Each number is 500 + 25 x the weight over its row's rms, rounded and kept within 0 to 999. Layers, rows and columns count from 0. Numbers have three digits each. The size before them is the row's rms in percent of the matrix's.

# q: layer 8 attention query, 256x256, rms 0.0517, rows 35-69,163-197, columns 128-255
# k: layer 8 attention key, 128x256, rms 0.0491, rows 35-69, columns 128-255
q35 093:485475479472507491505478520488510504506463497507493482501485518511533498509482527522525490497528459486444526484523515488562510546476529534514472513549470540467524487510505466522483555455504536493505482533514502475518512508483526494489480494540495529498468488562475466518519494550520495492494512515563506501515509482505524502542480517489540506456509549483542498519496513503500519516489
q163 094:475493484495455477482517498524515494522489518521514513531509522474525483492477525526538461495509529531515536485516514494500465522493487521500470489482502511517527517490462492485468525517497463458504495509495488494492481497525521505480544499570462517478474486502474520489484458555462503480514503534494527495532474477534506482502495523523559479488465497502485535491497465565499517524509
k35 080:508510492485463486522518517506484485453506512486508498497530490457486430555481493488484510514428486531508515460492502491492496489513483484478500518452499486520450507522503493486521558491485507503458487478513476465498489473508496462523584513505510512497478497534509572519449521472491465487505506463460485498501470519467481512506455486464479494514506507537507494458471473481537512522506
q36 080:498472526502455493493508495488480520463497463516517503491465474464523497501509521471516524508549467510475503525497491516515471511500479510451525490493461530488508529512481524504494500530508533495492482486515472513477555513516524419501507533482466534499505504495496497531516453503477512510556472495473507530509542510493484495535503464520468522472501486525478504516447483461513533456443
q164 099:519505479477501509513492508476526464503538515502504528469450534487465522526523519492476517473555500474508458540490501514502497478512512512488516515490520512517526521481533535502517484522558533488521488484509475458460522517482494490466459557459521538500542542494507502501515489524530500511508478511506528481512529510498521505498550525529478503516572558519484485483462492463527514481489
k36 117:517507522521466506437512488490495484478494468465470491526531508541529517454522468498459556513505474471514511456472516522467519517477509490511547523502507493500500510466484495522524444479502468532512529498513507532471489467459475549465482516510522507528527487513517478500490501507512529491490485513496497461475514491512514460457521517506515500543509505471470464495551506513515503495490
q37 105:484442483488553480497514490480502529505532526538524564507478525494479533476540501479474479487513495502464498525515502484485421461472522487544490451510503502476552504509524485539500487485513537502493491476505469476508473508476542477464494529485520507517508534472496527527461501507530514530507446506525549457515502461501498487483510494520511526472522478510485498479516514505489496459493
q165 085:502515461467560497575526485503468503488510524530481478513489548476475494507504448508475505462503496472514472519525475500487511513509498514542499498544520498480529509480512486502505475497524492498436520453486489469457501500473514511530489509512557507535506483448524508534484562480505529523504517504486535464473466443460491459483513510471476506522527506493469515505547508474483476473453
k37 071:476507526494490464513458457480523488510483466481483473488485501495537510489483494467484539513531488500526498506498503490501531504475515485534540493490505506498524503482469502539520524505463528535502516526514551501524485522526469509515457481466567530527544454484491504489554482502562511480487484537481502497475489534511538525483473499507473501483498501477462450513540472505540499484542
q38 085:494466481532480503507501530538542499471518464517479525544495489492514499478553498498476504530466548482477499497509466493528463529524457467480497514469450512544505500503461513479508492510509523523499544530518456537508543473489464496479494505497574511546482506470470511510516480480517547472477519542510499521531506498474515526494526507508510499505506499521519470508517541496424466477485
q166 096:474502462482518507502517495514497502496526480517536547486495491538473475515491516517458518499537482490471475519495469504504473438496475500513487497484480487529492503494499531498514462528505499480509511478529463519445545533519549467459493561496475515486495492490519510466493498505502525487478536549508519481494499462498525541509518497537492473490544500497512480484511510440508492537488
k38 112:535538507511509485499498453517497524503486521493499442477511490507493537491467537439470527514545448480531479461487518527473508511440492480523492490524519514467522466459508442553486477508487517517497524494447506477452476477506474496514457502500504510511520521516572496541501522488550503508492475512484494464464520512491514459529494503498449472524513478456467451501558522510519525519504
q39 112:537500487516536513501496518481489545511527535491528497515475502501457524423479479486481503472518489494533501536501536482513474511524534486533515490483497487470547510478515478502511508521503519530492503477524460475498514504476486476499492531492501421491501478495488522473518504544520487528461517531500535500491491465477499459462496514510462527462508459554514524526505529482491448449491
q167 101:520536518503538503504503493529458522498537534501514447507502470476464494490473487511476480481527481504507456496510466532486485495515495516518495499505468461472501518473540472490495478502521495510464529435522495488494475507498488462555464496497514447545526460459484500458500517489494538512512506507486547462482498466473555488503471509503477508498530530509497504523547493479437488476489
k39 072:495497493455519477512488442483490492539498521501469466507511539498479521502542486503526498524495471484512514492478484462457523502459535524479486514533485506506471510492479503524545478497502487494537495532497513513447493486524502518570453469495530533510512502512523469513497524454516526490522486513491522463511537478515516493482506534538505509502518539510509463497532475506534470521483
q40 088:550467501496511530520508483450515527534493479514499512523442480572470494496530521500453497524504447463523512492471511490500510532514470461523513480484493473463548505501498503486523454512447500523490479493560504517476462469498539488481456546502522520498517520505484523488526496508516520510491495479499481518485521490494500498482562553501451478528564470540494484507495500501484489510486
q168 101:474490513494509528516484452486481519529527444476515492511477490576526500504513511539471529506505482495474488507458497509499505448523506472547509485526520489434500506497526478506525470496489481527519523484508486472503452541489515467495487492479509482514502477487491469496509503485527549540456479518466514475487516506521491489437467534519459505465509468540481476561472499469474491484484
k40 079:486546517498538511523514488495520464513513483479472492466506489492531560496497521515500543475481488496507487492506476481550503481501543498483463495543509516513529497440459440549499515501491512478549493503470525505507484538511487488524502484524471551521531477472517468501480481509532472489513490525535449475516507521533518476500520456528547497476500535495530484519535499493478460459488
q41 080:494509407541511477522513504479528477504505481482487509458490476509512498514489488506470512505543501472517517509514476522496505546527505532540427468528495508529520517504511469517541501531497495528457541521535524539477500470505484521534522507477480505483504477506494453487478493505530500488499536512495433495529502532555506521487473512509485492472495505497514520507494475521470517498489
q169 106:499528515555479481495512502515485520503482470486465477468509465514533517471473519482523522490464481507511551439495505463474509519486510477510500547467485517490485496508477431494464463509471525514504523537506498509491461493517453517515502494503463494482491520507484454484490442455456491502491466540490485549481480547517474472535451508479513510470442519477527523494527494523513512512516
k41 120:493521439498526550540541528524482498505484508474511532491487494468460494508461503544502510468493496549521493491471464501496490499526492496483506519519504495461536499506519537472473534549529466466487488486480511490492499505503531510510497457535492508495504482479460503535554488517445483482501500474527504527519485478479506544544478501507487510458489472520517511527504498465525507528541
q42 082:511470554495481487479527492477526488521505511497517491492548459497535464538475514530511470526514493524482541466457471508499509574521486478516489520488521502523506517511518514512506525483495514540567449551488558524496506494535524493496532505503463488476550508523501498502495482503508511499539495481456508532513468540523533528512534509482477511528490509471524476528488501487563506504514
q170 099:490498494491475506523512475474519513529515479526500540481475524509507516558503473507455530504545506506477481541506515530505498489507499523502493465489543533492495523479495553508535515525517490467533464511540495474465517527488544506481483539458492484504531493516549537511466512530543479506497476499491503476510526496503497511474513487502449519472520456499483484502479513469507505501520
k42 098:459530495545575494507483491510518485508529498470492481537484455514529568511523441439476519488483460493513502505496510475526508493473547465485525522483481531519539497465495458525481511502503455524499496522483502536537517482481452488494432514488510492509509489498491467485525450511513533490484500510494486478484547497510478494480486481544516512522538485480466491496543498570486477510508
q43 098:522513496487528497492485480462519519506511519555487511501491502497487511469492525506487494503479476487496487492507495495494478465487495503506532457478517498506485522519491505494486484529535504527515511471518464488468510515510540495511473446508509501516499518466469508539534490535507506483493502520516496510471530492528506523493525507508500521488486469524501488524497544470492514508490
q171 092:509529511514499482503485479507510461491516516474534483529485484483513525517511482467499474501528479527490513490533441491479499518494434505483517533539494483511481522507464492525475468506504495497470523505539543515509501497500482501501473495499529488534502485443502492501505503453492521498516479522480512493467502511460500497529479510519528525545489504493519499488570499515493497501492
k43 080:461501511510498509539570475504516519493494449491509528528479468493480479524470482486477496528519484476510546508473504509485562535487532486518458487506463495498525453464495506514520460516481520481493473514558512466490531507513496445509476508493463501531498513496536474476528525506534484505529502489498525521522470479491533495539450532540494462506500475496532481474473513524512479472527
q44 087:463521496495507516474487515513479487519517491469548508481522452476504498448485501520492476494514508530436479463511495503501479490535476533521486480523540515496470523492535480507501501493497517490470511502479463525503476519479464507497518505488526494488463479535486518488440512484526504519533518464543508520520525526499469513458494516500530479503504483448502508487503473452534476477510
q172 088:515491550489512528493460486510503548504445522459486507509518517495504507454471500453549514483482491510517521481512502506521480535486499491491482473496500501490492461514447421537446485486491509528515496522498486537462475501487495494531529447503520494579551496477509515483520529489483454506485509471477531521495509515479491479512489521496507492471526451472494511515526487517480481477489
k44 106:519467508479507479487531526492519546497461491516422473496530514502501452491491526512517468492493505539462488506520498527524457517516508480463498561454475526480529512508479509505499544497512490511485507499515498475507510546531481487507552494551468489511471494509461517504524510500464515511524518470469513523511475532499497499460487473476465516501506478503518512496513469483484449565485
q45 112:512524518475466480505520505515474479531442485514434509499522479505539467548475508521530517492496497483460511449496497519497503570475468486489484508488481503534495471526486530490456475510457523504495466562501523492506525492489461512510453481538459520511516501491496470482500520477496495495461520475500476482546515537500515489512494507504508487514497520474498500488500494533535536515480
q173 100:497470498504482513496538491474514485511445506498457497530521556506485484507512502489515482521493491493487512489465526465501504503491487497469476457468481558586509480503482524489516536516468492482514448525508515506480502514490523520470509492515471500461491537536514511507490476503506472485502467529540431528513500511531460511516544516515506487511482420509474504497462494550538534517527
k45 080:486457485449486504502471543520552486472487528506545501482540489541481493520521468468486510487509486547483526529534500474512501468518447545481526510488505501492477477497506491513466500484495466482511505493511466513466483472521451519448543514528522448464444500495507522545487509513456542497495514491488488510499477486446488548483465492505483517546496449533534528533488457506484518491510
q46 084:486542502489482459510506500462495501480486484513485475466507501551478528476486459527489497466528495507498488438528516497473509506454534524528500500559473528533525501494467485492546506440482481517494511492454504484505533504479518512533511536521514491499486509491503470523516486466483490529525504502521494507533448494534493469511484460494523495508508546466519504490497497516525456537520
q174 092:475499519535492487492513512502491503482465515475492469490510460534536475433451511514549472496456496525515519464492523465477507514498503486478490516499486501506486488527486459488499500492483486491459517508443519496509461490498519507537513452555476496533480448489466476485451448503450539476524547534469479511499469487511479478511502469518523494509479473476508492523494457539510488509469
k46 082:518486465460488521517437542489469515465530539527552514529480516481515473499490558504527499537498554500515502549521497493493495504528468500506485468481513480487454474556510524494487502490491487438494508475526503505478509516495523472517558487516461560525499504467541505530475516538501492513495522465504518493510454477472516532509469515493506511494486507561514552510484508479512560507507
q47 094:519542490486502515506503491538529490487501518520526458458522467521430510506445466509506497514485518522531503483474472534556496492516472528499462513487547475481488524524488503505475488522457513520511487528505509550513543519482521556496507496468481503523511465521563525505497462469499533478513549473485456498525510519480551558488503492488462489495492564500520469488511500490504474511512
q175 098:512513502482496533522501487499515516521523435513571505497528516519513487497521525501517474533477558521514464501488524492511518494545550485493479499501526495469508523506519474519546485523474492499566533518494472539521473508508500469444515534522446457503454472527491503515499512520476495505472515470536483486527523482517481455481457483551520530457508489527527496540475484509516501517514
k47 097:487518448525501509509480472488460512523484481522519522503478489460469551495498464478452592500509525488437463507505511498476507485541463437525458474505523503482533509490470556497556505533486484481512469507469505469516509540491497496499497470475512479481533506523501529490473520472509510507481468527523499494489507497527481475505528478503539460472534468525471508498520535500466501500488
q48 087:489470452463491524492507505496440535532526528506522487489525494473489488493494480515484471518545524474548468475476501504472494466516509553534446501463533490490475498447498512465513499522500466523517492480520483471514451510522464534526510497462507486522497486507522483484507527502505514528470520500489494489513478510529582503475500542485498537471484478528496470528503511524501473512513
q176 118:540451477495501532512458494505506517503513543501508503463497497469467491505506452436458507502503485486525476505541538552489508467521518471508490467516537477454524494473552489512503461512503507499490489474490498487490507527457518509536489484448566495544527487477539492493491548502526543513499469511511521491478486470493552521480478495476460494503513494507496485530533554476490499492472
k48 075:485519556568557482469507512493525504552494471491442501487446507495550532481521533455502492502469474501498524507476496487492494457434544480508513534506482540519532465491500497538471473491488475540516534509492518473534504525506511487488433471489512495525471492476485458518509460508505555481499493508471470514495495529504494473515468472525507493495513484500495507514541461496519515495464
q49 087:574463521495475467485545467490545519460506465521474473500480532479521492493474514480503477496495483456508479540475463515470505457477551499501476452477441528496523482523463498522481464493482498500519500466474484523505525467528564455507460470493493474510471499522476473479497533504502501457475499456510496512498489512496514501496525495481499531518494499497512494537509514543535437495490
q177 093:520515514526489515450519488495473482492503490480474415521515508494515486484513482491523495503497497501538539474490512491483482517491533524506485496518507514486485486531480506508445502459485505530472494523501541513532511444486475504518467457510506498470486505478502484515470492490480494522500492445526508561509472491526523481481514467465495515509496458491502486503517459537491493501487
k49 119:476508498498462502498486555492497524498479522517462550504532459502461467514498504506496465522501529523502536501515516491537442496538449521451497511532522489462459518522515483471498514500518520524473504501535495507489505530477506524493541481515488508506487496511493503568496484497448463533564520512479511525524485499482498525509479474487489475471487491521517552467447488475503496505511
q50 106:512509538461465488475499489457492526494530490522515471483445503489523506503523527482437550478524492513478514516543504457477486530507478507505525484472476497487525483503514538505506489502500536480509522548541476506465512460486506464536456535493432487492457501524537525536502533479493489516476472521513479531484513505504471472512544491532462492511532505504522529506507517449495491492455
q178 106:486523522529523495491443483488514473467481528475501461500477476502543529487497455472485495485492473483492484467497487521531509490482493504493498500512458459445485473506476477521462499457513507528481489493475534517507493475508472533496423472478525495512525486464538528487516510486493490490496490483471492480493486510454511522493495479511483509542525510519516496508534510464476476462453
k50 093:522501478494525579548491520514511518497509507499487505471525523506485464487509509515510512523479476519513524517494550545552489462489525465477498536537485504499469473515492521533536516530469498563491528480508489490526526515473526519485567486516525543524503481484518492505478494515518470488555543490475536467512466522498514509472513496498505568493503472526513477496504482523514441496490
q51 089:518579525497563479446501504495515477542504495509530501490482499448515524519502457505484509511504456488521491489463512487497512520496516492523532466490512489480492506504483496531525498511540507507442509520455475489490538491509520525486456488552532512482503483514494496522523479485523503477510468503483527478482485504538494459502510503517507491462486551457480490461547506502503515518448
q179 103:523479518522528480468513489545511462481487480520481475546466476471521527489479468473523505475493472526494506474516486472516505473477531496490491519479462466488511466505475463496492469513502477524455493493474506515501510513543457520528463430552502501502482497469476478486537493431460489497503537477469468508516488513507454475521468449489528447516478536528487480544494496537507516457470
k51 099:520504477490446518561487517490460518482441515510512503536514511474442461522491487507495482522483575506541500490506523500491521541564444519497479502539477477503533516518548530461490504493508493485473500478489525473493490540489535477512522544444472498475497479561483515507457514514472503531505499486489487500472482477494497500518519538479467529503499508562509546481464514512489523495490
q52 085:496489512508498499492487494507528514550462484516479478505525499454518487476513499465492519506504533484493497459511504490517505496500453521474542513456496535471447532512497463479496479519509507519524491467506488525503554500511485549467501554481470473520463537526500541488460516532502491482475490518462520539477494534470508525509494474500453497537488493540469557509494525497516459491481
q180 097:455513504527531499531488495479509533492501508480555519511508495537510493523535521497484495531527528519504471538512497474528489491530489485501500478517553479474489502477484530508527473481503466484536549505511506496481474525490513493477527513467492505513477440483503527526471505491502481521481482533482516452496521525483480546464499513499499480491484503480520517518460505458490477512505
k52 113:494496476504527531515496445520493560532515499449492485493508512507511532473468491478492537502465523449530493499450549507474502484500538471532494494565507473545507486451522512536555462502454512508549503519485498488497509511451505479542462492530544523506517476509532515521510511483518525539474459491520502475506512498511524489462525510519502478500528502490450473508544508486480529473492
q53 088:516472486516533554478528545482505519525556506480543537520487480489467521471520512494500478476515569507495451545475516541508529439484509495558461513511529506495502517454497498504520475465502513498478539478507487524533511477507480469464480511451484498526486479494511542498488524553515471499492531489510521456531502496463499459473490540473494540504569494480488492536489535481474457479522
q181 112:568526473464511493549509515505526524515516532457466495508497505491447481492479476478474507479524503468514474519475501535489537480500485514499522485527513510472502522464552505522492467484539535519515499441507461465450521527490530500512511533458526501546500499501553538506500543504550480492501511512473567492509474489457528521474531516513437510513541501533490491508508550452474470482479
k53 076:495525532514493498483530520470522515494496495460526451483527481509541504498536479478520471483522454454511537487479522512509521468481508483490544493480457519498487474480476524518505483470512482529499485524475487458488532484529459510509489524512542551482498522483470484482503495516489528481532524496530528529512544541510500487467509477537513497551471530460497448488585506491529490522517
q54 097:522469486478476480470504507502498521484527514519498513496473502516514504484497502482516524483500490486487489518485507518519462505463513501503514482462497496491542504522474550487512502503488555512491537484513457478496538540513498457518488479452480459537512514488506481497501523499526501514490522566545499524508495524477471509486507511507492464456507486466478502509500486509481502495450
q182 097:527545469500510529547468523474501493509549495486498509527519498476518501507504486490442520510548514493475474522497432554524510480467459519509512530483516460468501535471513531487558475507509522517539499493519469497485507526526526503512458516443495473520509484489512498509515522474509512496488514561482511470507460499430491524499497500505487519485518550514536535514493514441487446498467
k54 077:463522549519557509477488512467492505527479480447511488497518525505497508509475504509479497497494515469510490460475539501493552472496538501507493534492518483472451508496541532535480498503477498500524511537459523506512514449519499527425467501518538522461509503547543518472485505525551499503515469515480494502509528456512545472548501536523541504534481492509520477508532552492512497502518
q55 096:513495471454543491500477498483493513513536552525524541448486452441515542482522473512488460475524481528494501531486529476513529513475512501541516486534472495483508514502523514559459513511503449489490471520499533492446502509499550481465522479504534496463500505520523506489540526539527498522472482499522510504501531466506482491515500508489521504474476498443467532508485526509518538493527
q183 103:543530506519475493505480506507492482486508488522465493537495529490519508469522464482511455479465489499483479499548495506500515507489517514511511533526474459466491488519466449519477488530517512506485495485533544512491524511515483527524513485495514446563495497480514496510546545448513495522484483527473522511487518513515500481502497485491481485500513520516489502528492521502508525480426
k55 106:499496537512451494520484497511482551458452517473498503498558468501498460489488518515499523487490504528511505495529499557498528487554497483487481485453526499489494484518465497458490507479494525477470505492502492475517534490553484507478516517479467497492497507540463489495481496500479458493521531506520474484510481523512465526518476539527448486488493489517559516474487469476490507542467
q56 097:516550518524498482509542498509473480526505469462543476501528465491498487540531461463506495514522499476517520475483477454501468516503518482538519514476516477522484506468478525499560517492470502534505512520518496498520538517551465519527500491502523503513504501504518472525484488459513572454500540464457514505512478476471474514508481513495492527458501498502527507533471509487539446516503
q184 101:522545498521508482494489478500525447550456471461482531501501531490556504500484467502517468469504499460452509477479469522489504483478511510472489476521520484519475475492473505511517492486531531513533455503525474462527486528447515504486464549458503517486540495527530516495510485484535440464512500495443524527494499530527523527525477512560512522489519495520508515443501509468528473512497
k56 098:499489497503528541510505531493532523516528509455518477495538467517505519471518470468449506468514460521535509501494527499529518511479523468465509545518484502501523498501499503509458464502499494523463531489513520505521511451464445483468472569532516508498479523495467503495511512534505490498485527502504510556549510507465521468468552472536462472509515487508491455496537465504535483458503
q57 098:517496512499475451531512502509507534553536500517469484491482517471471513466470521496503506475498478493528519491500487461478455543510498437490517490474499489523554509509519504478513511466479504502530498517527494456468522464488497473519475505485472468503537512485439486532499464500522511529498502517499529467459496507486461452504513510516465492514535466512482498488484487512535508463521
q185 092:457535509526499450507524497503475463528521507474474475521486505504525500523532521496489478539520490529480464530485509513492498513497489549515449551497487475518496447527537506460462536520508497512553487536526552466523490470483503497522429507469518485476550510485492493471486461495462499487493473469513494515492510471514500506470528507507484543524511496565465507492522468484475479473508
k57 095:482496504443480511493445481502514469488475476525500490499540471500526509488541484494493499463543502503485481479528515470566511485502471557483499506485492495473469514477466495496505501464522525452432505481495506532537448462464481481451524504497517513522496471531558514461452533505469504477538525488515529509518454476487490530495508487506484512478495537538488506484463520493507538538500
q58 086:507534528505507539484521500512519492504521473505488469527510472548476492472497484493505483530467497517488543432509502533535515504519493544515476528451506479493493505500510483476499520525474539484475514512484528554515479546521460545523527470558492475535477476520521500502452504450478498514518507478535469525522502497482510471504476476468473481511489542478506515515441494485477490561504
q186 108:507518538476453517526517530502500495474495519503505443527492454469534503481495496507523493498458504500503491435516479512488524500476519511520451495473491494511460490547516485466483493440482514516458475459500524512528494561532492516510530448499502495508461493489473477517450503433462530496492533498475501507498463478490481497520494489451517514530516465495510477488544509481512493478495
k58 086:525527484466506487534470463489489503492467496533522480497495561477508504532492503513485514554505537464512465515484530519475505521513507503527467469548539449505526541546500483487516502512526456478538447481488452494476483505467498505513480517487503504497513495470513515567513481517488472526492505534489483429509489484481502508508522488456530479501518544519474517471472510477482521485498
q59 099:502513477474482535521499485509511519471544510492555501535479516466531493508505457509499483482512478511504468518501477515533560532466495562482491474496523523518477538501507480461511490541444485528497500473481496488488503475504469526516469473507430503466481519541505502513499482507483494464530532506517490532497493494481484498536479470492484502511489471507526534473474497539507521460491
q187 097:516478470528546499489539484528506537478473506517493495512540491467518470485514520519531490505451494515501518510536526488499549535479538488496523488476489524490487509500477460527496533458523522521479494497479458482503490499460504509504526459517479528460518523533526482491488516516518465498518446527532522477480510524529515482491489480503505446503495484496495515504517487556502525489531
k59 124:527505497524515484488503497505483481543498524496480497506448519526476507469513506502501533508525517471526472523467483516493513486507529442549510498510505498512534511483553518536508522534493510463524514482555472465478514505489463505508516501429553520520504493482497493508510478510509508510451480481507527469492556491520495467509517501480509531494539509475489510528517513486478480483521
q60 093:478490518496500474477538543470493487506496521509480518492466458475568517515479524496481530483481479489471518475526504539504455547443497504486517519456535522501514532526496525504511498473484519533477496514514529461479519486532526461510468523525487563475510495488495466495520501502525525537473463501520452548506525483540507468503553526501486519507493500489507544502506533518505508509420
q188 093:486533463511530499452516531462474502480522525479552520506514459503505517508490481519446473508529480462514494515477476495496487481470470482540510532476481521513513517523495552503518506503515495477488532489522523495518516541524463485525491525498485513508480506438504508471521498583501503478493489513485492450502524453466513491482494518532496484550536504482495500501518461514487467490555
k60 098:524489506503541502542464515492535502505515470473480460523519524485488487491490462484532540518500455465519448510500495454489554501512524470514516468536485483519510498489520456503469509517525521471528481451480501506475516478442455508489513486526519511517526497483525563530500537484521475475492512476471520487486527499462479513456481544527496490514514467523519511496492415500506493463466
q61 104:455491507496487522462453542484507528496505519560518451555495490516466526487525507476513504470461493518489515507505515461507461493525542474525498491438547492468545493505516485483526465497500475457471535474497493494488515531496495457505521516511500485523479511514500508495426525510494481525539482536518497548484500482490498462471509523483446499485476499497520551475482504563529511480446
q189 100:461491521473497529482522502509516504534514496517530530481529470530505491504546481504469520473503474492512465523470524494537501445514522524487479490468539505495533493513501523472500479528508486480537520492493461523456527513491487492464542486545513484473460487512495504529460514509490496513496501530530502512520507466469469506442500494500471514469492494533531535510474510439538492512487
k61 094:531509527474466481534458458484470516543504484533501535486527486527514513512503491525510492484455545495513510479530494521499530514510517523504483496505448491472489510482487499520531528498489481518482507530469459562571489511510546516518538500510460510507538512505497537540565481492518488536493485525480518449494528538542455481515478504526547459500496495493473465483491514474465536523514
q62 105:475506525532482514478480538473517510449478476494485463527517448522529468530498476557506488505522489537471493499526495483497512518486494518467471541552556502512503506488455483498488511507481442516476470519525524497489518498498458513491518506534466493484472482529468489474475485484482497502555525482507466518527494483511502484508491473476528498492446560483524496496505454533515516506535
q190 098:447486483536489502471513529526515498473433491524520518509490528524490460514520526510500531466492491532475504509474529463499483524527453523460528496474496484500482477500496518466522498500501503520517494516506443511524512473501471496493551514488492503491466513524494493464512446502476560515498527502482506497480455494494490524551500494478527488473459523519521521515465454505479501525491
k62 071:480541500494505464499456504535493496487508473493540478501524517487548501448483498468506537515470521478505494476516511497528489557505466468493503518495443502519481538564517468518500540517514528454520550511476476504486514459493487509529478495528497536514503505485546468500535525469487520523486474504488440494464513496524494494496489509481531543475517474552504489506513536481489460517544
q63 088:498515542497471493486469511525485499455449461509463532501562503501560472521487514525531499500450495519457484480486490533541498538500471510475504557478502489507453530519512486529527519474468493509522480491547522543508495449517472524503518463541538496506500517501511507498486491473470509453542506517511467503519479530490457529526519493495512509544485499489515489428520488538484549511479
q191 116:487492438462493514524520484487497499532471492521516522490537540485479487540500475503490519537510523484514483515477538525484521518520521537481496503543487540482527538475514536520526526504501518472501513482509466463474518480479544491446507545523492554497549484525504504528490513557536480495505490508548520475514494469490491490463551527518492492482509463473469509484491506517502530529522
k63 118:508499502519554515501554504493515473495515514460477481490452464551517578504508484468513519504510443475504512500499511486509513481438550461501535499488459504527517483482480479525485467512476485551546521492500507477510498503523465489476461494462482496528486533509521478451543490495533504526462494508499519477498570536497530469462484497515524514515505499468498453536559492493524449487494
q64 089:503513488526554498513517540481462488520528537441488529470484469521484528495499482464470505482529518482457525478534511468468496487497504472538498513543503508494500492471537530529529542466504486471488503519528504502485500492538497501477461540501537501482527475527505545476502488518501467521497488503517456468491503519514469488504457468491493492470530465460501491507540516535487498513503
q192 110:502501516501513476466482514484470491455491503461481463497521474492498505474479470501502469466514485479496505473517488495453500510482501524496529513531461507493498510526510482493463470453511516513464514493484519497495492440504471482537493496493532495482473509504467493445494510469484514515512495437479479519489483491491498484488491482500517496494514527514532458513544448512486496478497
k64 117:524465502487454480513489531503516505450469495525511512499527519507519462519509510554520481515456529549505507547490496451520517534527452522467499497464484494485471491562494484447479537513512521537454463478479499479507522530506507523514515491483451478480465508504475483502497483482442488505532482462444497543515445491502508499496514486474470505511510512541542555472466498483542502546501
q65 114:487460485464481489477484519504489501523466481523501453480523476504527497525490485526510490506508481483467511467526463499520518531496506510488451547487454514483481510513480448510462546485491503519469472508442494516524511463509501487488526465515495508522476524499485507478513472477476524508503555496443473543490482508544468508508516454524565532543474533527518498469502448508533522524494
q193 108:457464544498475510452479532493494494504518488532536499499492455524519505484484541510508473490488490525476534444500503454528476510447505493515486489447477493524528515542447494497462509526470500468495519523468506505535495478515459493543526458504495488534468500515457493506521469540460523486523527491488481534513494505536471483505468440484524504509488520481539495455488474516529530486534
k65 073:463522487494490505535475441511478525504518459530504503519488538499502462522504512500506561524473507500498505546481487497478467522534459521504502490528515491538530529486470545508485525490488464440512508516510505499454501559469526460512509541512519482501539495516525508558482477504486470507497437487491507464498550475480540493526511514486474455496478503550474515504499480494494474475521
q66 094:517503467505521529490509508498482534522514467517496516503527506524458491497494549530512494473454473523502500522500480518477515486476509504494559512525482510475508455487524531536528524463531441527509490529517532511504547518464486469492494499470488515512479484466519498477458482506489529537452482519484449512482485470489502495481524556511497517526495493517511464520527538501522488495484
q194 097:519490522494493519499537468478533526522447478458466525501541540528473469511522508484487519511530525495470444528512506491464482529480466449469520567465488495557514458483522505536503489482502503483498535524530482477443496541508543479524497528511466516546476478470530514483509516504519496501511445467502496481477524500486530519476505551537525483525488517541484491530463495484468466471503
k66 089:476482489536502543474515493490518474473504526476496439474504472472531481518492486497519511503478477507473519519504527464533496494518496488505444490486492536492498480508482455495479476491513496530476525503467496479524505449507468537485495530535456439502509518521507461509456525482490481480530526517510531564524527557501501511494488476526521490508448529543470487476545494477514522507504
q67 104:469517492494537516501490499507484472482491530499491493515488467481487481525505525451506519495465464493538478516490459494538490493515504495480528527487534525505508500514504499524471506516518479497478513492461477513517501549477491497533487512491495509490479482463527505501497491503490457456539516519505466527505537506491486474504473443496491546447494506528487488492489511492484560500497
q195 097:506496495489497513552490488514498469453506511535544519486471492468491464483550499454546481514496463449518528500505453511520529512554497491481506532488541495501530526514532489511473499555522463491464483436493456542479510534457461493477519506495499530471439491481460533497528455515503504463498527497508508470511525493468486481527499501477476500483522510477531545530521474479511531529480
k67 104:518503528491458490526514472461509513487485464500500559459495492499521517488479474541489457485479493479485529504472497502484522531513467478497505527476484453491492457500489503479498486550543495509498509484491537481509553506528491499503486490525504486520489526515486509524487498489493479522475543515485476503502466503501530532537481512531520435501482462472523480493500506502480475525505
q68 092:512518490488526495533510488492525530505494520482482474527503498495499501464514517466511481557495511495490505477465506483540469458502507523514443521493480518510518475481485517454515528493474476499534476482493524476545523473530459512473468512483483466494505500514492507487509448493493480536485511519499483503546475475477490534553491496496500493478508461499482482541452492554490502546527
q196 101:452504497514518492519504504470497480517512492502513535491513498493482488507548515482452528538512526530470480535514500509488449527505468509476518480525497474494500480481521554459538512527480489510534504500523483486554515478488538504462524509458506482524507488499536484514509513565493505470499493495510536459491511488516524523502502500500467507496513494496529517547444509479521484550484
k68 089:463505502508483449437492496475495461530521486494503535440548474521507508474471488457485496497469485472494510524514503490505543477494490504477524512494471519517490533474478485520482504473519525501498527512464493504464473486487512480504455496507499560532500492494478504428498486520524515522479463513489476466524528493518524481454494492551494494515475527469514488460524469499523526445469
q69 089:561500471480500470497521477450531477529512503522493486468450479528474510510495502487496529485497452503497501514514465508486478489487520463493529508464493499482538492538516514521484464525505506512521484494499505482468520492490524456494451479485541500494488530453504508524498500481513481513481464515513505473510537529509499457512553518519492514523527526507480529502519534542512500511481
q197 099:507487494515493476488518463502543518535485482493489476492529499493528522534505502520498491483495546498497508490498451489506526462509445441514491515498464507527483506510504487471527538537529489481506480520530469512466488521492494489526486505533495506465499514481488461485511492459508455468494455563527474509549533508463524471536486498490505531515502492507524501488538512511478442514499
k69 093:473511539511522500486502549541503481447526484503526513532547519483505486515491498513495462506518499499458552475527500473532500488537476516506487522444472531482484483500512506464483481451498494529467483512461516514523505476470525527510530461502511493500490475481478526487491502495487506490482517493490517508501471493517484524517431498503514454493466508513521466518482484503509581497510